config = dict(
    n_kv_head=1,
    activation='swiglu',
    positions='rope',
    rope_base=23800.0,
    rope_fraction=1.0,
    init_std_o=0.0,
    init_std_up=0.0463,
    beta1=0.95,
    lr_head=0.00638,
    grad_clip=0.5,
    batch_tokens=[16384, 32768, 49152],
)
Each number is 50 + 15 x the weight over its row's rms, rounded and kept within 0 to 99. Layers, rows and columns count from 0. The size before them is the row's rms in percent of the matrix's.

# layer 11 attention key, 32x96, rms 0.0549, rows 0-31, columns 0-95
095:53 34 70 44 45 31 63 74 52 70 59 69 48 45 36 64 60 22 80 29 65 54 65 55 78 63 76 72 38 58 58 56 66 38 34 56 60 79 55 28 37 34 55 40 33 78 56 50 51 53 34 39 83 70 32 79 61 58 46 39 47 50 58 62 51 76 47 53 61 54 57 79 40 56 55 59 40 32 58 56 45 88 39 52 43 33 59 32 56 43 70 41 38 55 28 51
110:36 30 36 70 60 41 31 36 41 35 16 38 50 71 57 42 32 38 44 66 66 41 44 59 37 34 24 52 40 50 26 55 36 43 55 59 52 16 49 72 36 49 41 73 50 52 32 55 37 47 62 64 36 58 68 40 43 29 37 49 60 36 49 36 63 36 46 46 94 62 29 36 31 29 48 50 66 66 58 68 29 29 69 73 26 65 58 54 44 45 21 60 63 52 59 39
106:30 25 90 42 49 55 76 61 86 76 47 59 31 29 32 76 52 48 76 34 43 74 27 60 40 42 52 47 44 23 43 70 57 53 53 45 47 46 60 58 45 43 41 47 60 56 40 58 76 41 63 59 40 49 43 65 60 36 57 37 34 59 69 61 53 61 58 39 50 59 80 40 47 45 54 42 18 41 44 80 45 46 60 63 72 28 21 39 34 43 39 57 71 67 43 62
092:44 36 40 57 36 67 57 17 65 42 40 40 48 55 39 46 45 57 47 47 61 36 92 79 51 52 48 21 51 48 71 45 66 54 52 37 65 35 48 30 51 94 44 70 51 56 49 56 35 50 57 49 45 59 62 45 60 61 76 61 69 35 36 60 36 36 22 45 57 53 33 65 47 42 10 49 62 38 59 48 36 72 54 58 16 29 76 79 46 44 47 52 74 57 54 44
113:36 49 43 50 25 49 62 50 60 49 50 54 47 26 49 63 71 39 54 37 48 62 43 48 62 32 48 29 67 56 76 47 41 38 91 54 63 83 51 47 52 58 65 41 51 53 49 68 65 39 50 48 62 59 71 43 18 71 40 48 46 65 45 43 42 64 28 36 37 33 71 61 67 70 87 39 45 39 36 39 47 50 25 21 86 39 45 36 49 35 61 48 35 09 41 45
097:47 32 57 44 49 56 56 37 48 37 44 36 72 68 57 89 41 08 59 60 80 61 51 61 41 72 62 66 39 41 35 41 30 31 63 48 50 55 69 46 23 45 35 61 36 57 46 67 38 25 64 69 63 57 72 50 48 45 48 57 35 32 37 30 54 48 43 63 87 71 52 57 33 45 45 40 57 57 70 67 36 68 78 83 53 67 72 46 60 59 28 48 49 53 41 37
102:46 53 48 42 45 55 74 51 39 58 58 37 62 14 54 55 60 47 21 32 46 47 39 74 47 28 58 44 53 63 24 52 54 67 63 59 59 46 67 54 60 53 50 39 64 43 81 39 49 49 27 57 69 30 76 55 77 36 64 82 59 35 44 40 49 52 78 74 49 26 36 43 21 34 65 61 35 55 48 37 64 73 53 54 35 60 25 61 76 71 69 34 37 27 55 49
103:55 87 49 25 38 61 28 64 51 46 76 55 59 59 34 49 56 52 55 50 43 56 34 42 46 59 50 62 63 53 66 27 59 70 48 53 45 71 78 45 55 54 75 27 45 53 81 71 61 77 74 58 57 60 48 41 63 45 52 46 58 54 91 59 34 62 42 57 33 33 36 32 93 63 48 21 33 54 25 30 66 71 39 58 56 46 37 43 51 43 61 51 54 47 29 41
083:35 27 63 69 61 44 51 37 45 48 67 41 79 57 33 61 41 17 66 45 76 54 68 74 54 29 61 44 26 48 36 41 63 52 37 40 62 31 62 47 25 52 36 64 48 60 48 81 30 28 73 87 62 62 48 40 43 39 46 35 57 40 66 31 68 33 39 26 60 58 51 59 29 43 40 50 63 48 55 63 29 64 51 65 43 26 42 64 59 57 36 69 65 81 48 38
111:39 59 74 68 52 62 42 73 78 59 56 44 37 71 44 53 53 46 43 30 55 63 32 87 46 45 88 41 43 34 35 71 42 64 60 48 46 55 58 38 51 56 72 51 53 38 25 61 36 36 62 24 46 38 71 54 64 26 38 43 65 41 73 41 32 42 74 58 34 34 71 55 41 59 41 49 52 42 62 20 47 53 32 80 60 48 59 62 17 41 57 25 30 45 39 63
103:56 49 45 69 58 72 49 52 63 21 46 36 44 56 54 61 50 18 33 56 70 43 56 73 34 82 23 71 43 45 51 37 53 45 48 41 62 35 49 30 64 67 40 84 51 61 74 44 38 47 55 68 36 59 51 42 59 36 51 34 44 39 30 44 61 54 39 45 47 72 47 77 25 22 72 38 67 40 55 72 35 57 67 30 47 29 61 63 81 78 27 53 43 60 40 50
089:43 38 38 65 38 61 57 77 71 27 68 67 47 54 66 74 71 61 62 42 28 58 38 50 53 54 87 38 75 41 68 71 65 57 42 28 44 61 55 60 57 36 33 46 60 41 50 67 60 52 12 37 47 46 24 53 43 47 35 50 60 44 41 79 57 46 51 56 62 65 72 65 50 54 35 46 54 41 00 39 60 62 50 59 64 41 45 26 46 45 60 62 70 59 28 37
104:58 74 37 56 71 65 69 64 68 53 68 60 54 33 44 26 69 61 75 51 27 53 28 28 46 39 60 43 38 44 77 61 50 64 45 56 58 26 66 57 55 48 27 33 52 46 49 53 68 31 68 46 26 55 54 36 44 42 39 51 56 52 54 56 44 34 59 56 25 45 30 39 75 66 30 49 36 56 42 38 60 34 52 49 18 29 26 65 14 51 56 53 40 73 40 92
122:53 30 37 41 41 53 56 14 39 46 43 46 54 70 51 42 44 40 40 63 68 24 67 41 46 59 54 54 51 45 57 51 38 55 42 24 68 31 73 45 32 68 36 64 28 66 42 44 39 28 54 72 50 58 39 43 50 35 43 68 75 23 43 47 52 27 48 47 62 62 44 45 07 40 27 30 75 53 66 86 25 47 70 70 40 52 62 64 75 45 60 48 65 49 28 39
111:40 58 63 41 57 50 34 36 60 46 44 57 45 42 22 66 28 47 54 21 65 51 55 38 42 52 29 45 64 50 40 55 36 82 40 61 54 45 54 76 56 27 83 61 65 44 38 69 62 17 43 35 35 58 24 70 55 61 77 56 81 47 77 39 58 46 37 53 57 47 44 45 69 46 71 53 54 47 53 69 52 84 70 34 25 46 68 63 46 30 71 64 52 55 78 40
084:67 21 68 46 56 37 56 24 39 41 54 38 39 66 79 42 37 37 40 49 84 62 83 37 61 70 40 37 11 41 47 53 22 25 49 51 54 34 72 45 39 61 37 62 51 58 59 61 46 59 63 82 44 55 68 69 61 38 56 50 48 36 31 57 63 42 56 54 57 75 24 54 44 48 63 32 46 46 55 82 27 42 55 44 46 61 61 50 70 65 25 55 65 46 25 53
087:70 64 36 48 55 39 42 56 38 26 53 64 57 56 45 34 71 72 43 75 51 45 31 50 45 58 63 54 42 40 79 48 42 47 76 35 45 53 43 66 57 31 78 35 38 55 27 35 53 52 43 34 49 39 39 49 19 50 64 41 61 72 83 39 53 71 88 44 21 29 50 42 60 35 70 30 46 32 25 45 69 61 23 58 57 65 22 71 50 36 38 54 35 50 49 59
099:52 51 32 61 56 52 56 37 46 25 70 56 80 65 54 55 38 20 25 46 82 27 58 53 63 47 39 53 52 39 54 37 39 45 27 39 56 26 58 39 47 57 58 73 32 20 27 58 36 58 69 43 56 09 69 53 54 47 60 57 47 32 13 58 67 63 61 41 53 52 44 33 36 48 14 38 49 56 68 63 28 64 76 35 63 45 38 43 58 71 34 45 56 46 57 53
090:56 61 54 66 61 52 60 38 43 37 37 64 55 44 57 62 65 37 50 64 28 44 62 57 35 29 50 72 43 50 48 28 55 48 63 84 57 17 53 62 57 38 18 28 66 64 22 23 62 58 25 45 38 53 70 30 78 49 35 80 53 47 48 32 56 25 77 36 58 30 61 37 70 69 42 49 51 55 39 43 62 66 62 43 53 37 38 41 53 39 12 65 54 38 41 39
104:39 88 51 32 19 14 40 86 70 61 67 44 25 40 29 59 82 63 45 59 40 62 72 70 58 61 61 49 47 73 38 42 69 51 41 61 50 55 34 66 26 64 46 42 63 55 28 74 82 49 63 68 60 38 46 36 45 64 32 48 52 45 63 55 77 52 50 47 54 59 50 40 68 43 51 56 25 53 38 55 57 46 66 17 62 66 42 44 40 50 54 58 49 58 36 53
112:40 44 38 77 60 65 67 23 30 61 40 64 47 81 66 46 27 69 57 67 44 36 56 55 50 50 26 29 47 38 46 55 43 85 72 34 51 63 33 69 50 34 40 62 59 53 47 40 39 73 49 37 41 31 77 38 29 49 54 69 52 32 26 47 74 36 33 37 67 49 49 41 28 33 65 28 66 39 33 36 26 41 60 53 37 64 54 65 62 58 56 72 62 41 75 62
104:61 16 78 33 54 49 50 41 56 49 69 66 21 30 41 68 57 34 53 48 59 87 57 66 65 64 67 71 37 84 69 55 53 58 29 38 47 49 47 15 26 67 43 63 54 63 44 49 59 50 45 51 80 59 48 37 48 61 64 26 49 36 34 59 33 62 38 88 58 48 59 49 37 60 30 55 47 44 36 47 46 80 34 53 53 56 28 58 59 58 50 39 38 46 33 66
095:32 70 34 53 51 75 37 57 54 43 25 39 70 62 70 59 40 47 30 63 23 31 80 53 42 34 27 41 80 52 62 68 30 50 53 66 74 46 56 59 47 74 25 50 38 53 58 43 58 66 50 42 66 66 35 43 53 55 52 40 63 50 91 62 68 39 60 50 65 66 61 37 72 42 42 70 74 68 38 71 43 37 63 28 64 56 53 67 57 68 53 56 42 42 23 65
091:51 55 54 72 25 34 52 47 95 58 46 63 31 44 38 35 59 40 52 42 52 35 70 31 58 46 57 62 39 59 70 56 52 62 59 48 49 19 67 54 41 34 37 60 40 50 44 65 20 49 71 60 68 68 61 81 41 21 43 52 58 32 33 47 63 53 48 51 61 41 56 62 59 13 75 23 54 51 35 63 42 58 50 36 59 49 58 62 51 63 42 05 72 51 71 40
101:38 49 50 85 53 52 54 34 69 60 69 57 56 65 67 37 32 27 38 32 62 23 30 57 63 69 73 60 44 27 35 49 73 54 47 58 73 38 61 45 58 69 38 55 67 72 58 29 36 39 80 35 53 58 32 70 46 58 75 56 47 55 30 59 20 27 38 50 39 58 54 29 42 63 54 59 48 44 42 58 71 63 58 51 48 72 51 84 63 59 71 72 45 33 71 44
099:70 45 50 35 34 47 60 64 46 39 46 55 63 48 44 73 43 54 00 65 30 45 60 39 59 39 64 40 76 41 49 37 54 69 47 66 25 48 30 61 54 52 40 42 44 30 70 16 28 43 63 56 35 48 40 51 82 19 43 24 46 41 44 51 64 48 47 26 29 66 28 38 50 62 67 66 36 52 61 61 54 70 45 22 67 31 69 52 52 54 55 56 38 73 73 44
102:55 48 53 63 38 46 51 20 55 39 42 44 51 84 64 35 52 56 16 43 33 64 53 49 79 67 32 13 55 48 31 46 37 67 45 46 60 36 69 48 72 48 20 45 51 56 55 41 45 26 54 69 35 32 40 39 18 60 69 58 22 59 52 28 49 57 50 63 42 61 44 38 40 26 33 70 81 64 60 56 40 17 40 45 56 64 46 53 63 51 50 31 69 47 38 29
098:57 46 54 64 50 49 33 78 35 71 65 48 36 62 67 66 76 29 17 38 54 57 31 51 55 61 26 61 29 42 57 35 67 49 74 56 55 60 49 50 57 44 50 71 54 40 78 20 58 45 49 40 41 70 15 09 37 42 56 68 62 41 51 36 67 63 57 33 69 50 32 49 38 60 29 38 56 40 37 26 59 47 71 63 53 76 55 50 50 37 23 59 62 56 44 69
099:56 71 49 77 81 40 41 51 48 19 47 49 43 72 70 49 54 42 47 53 36 54 31 75 45 53 49 47 65 47 39 91 39 55 77 24 60 63 81 64 50 43 50 27 32 35 40 59 32 41 39 41 59 55 58 39 72 52 56 52 56 58 45 48 39 59 34 55 63 49 63 56 67 20 50 48 79 38 60 43 23 44 22 26 45 52 54 36 85 28 42 74 42 39 53 54
088:54 61 55 53 08 45 47 54 69 61 53 33 75 40 22 50 61 26 83 57 56 67 28 52 45 54 60 49 54 51 50 55 40 38 42 43 35 26 44 36 49 52 42 51 66 53 51 45 40 31 41 64 78 34 58 43 46 39 58 70 74 47 45 48 56 90 73 55 36 70 41 50 67 63 32 42 32 51 46 54 38 44 42 32 73 49 66 45 56 46 05 82 33 56 78 47
098:31 40 30 62 56 74 26 83 46 58 64 75 24 59 39 45 60 56 33 80 71 67 56 33 56 50 35 42 28 53 23 51 14 55 44 52 33 72 75 63 54 50 30 35 62 21 50 32 43 49 39 40 56 44 48 40 48 42 60 71 54 74 75 57 63 57 41 57 36 52 43 49 36 61 48 49 70 59 41 52 48 41 58 18 36 62 36 27 53 18 43 39 53 61 66 54
094:34 44 54 37 83 53 44 27 75 48 44 78 63 37 40 34 25 68 64 74 70 24 45 53 56 36 61 60 69 64 33 40 56 40 69 60 45 54 32 64 79 58 56 57 52 43 60 63 36 56 51 58 58 29 57 47 42 64 25 45 52 77 40 64 48 54 41 47 79 53 31 34 32 25 51 46 55 71 29 88 42 24 62 53 29 50 41 67 40 39 32 60 53 33 38 64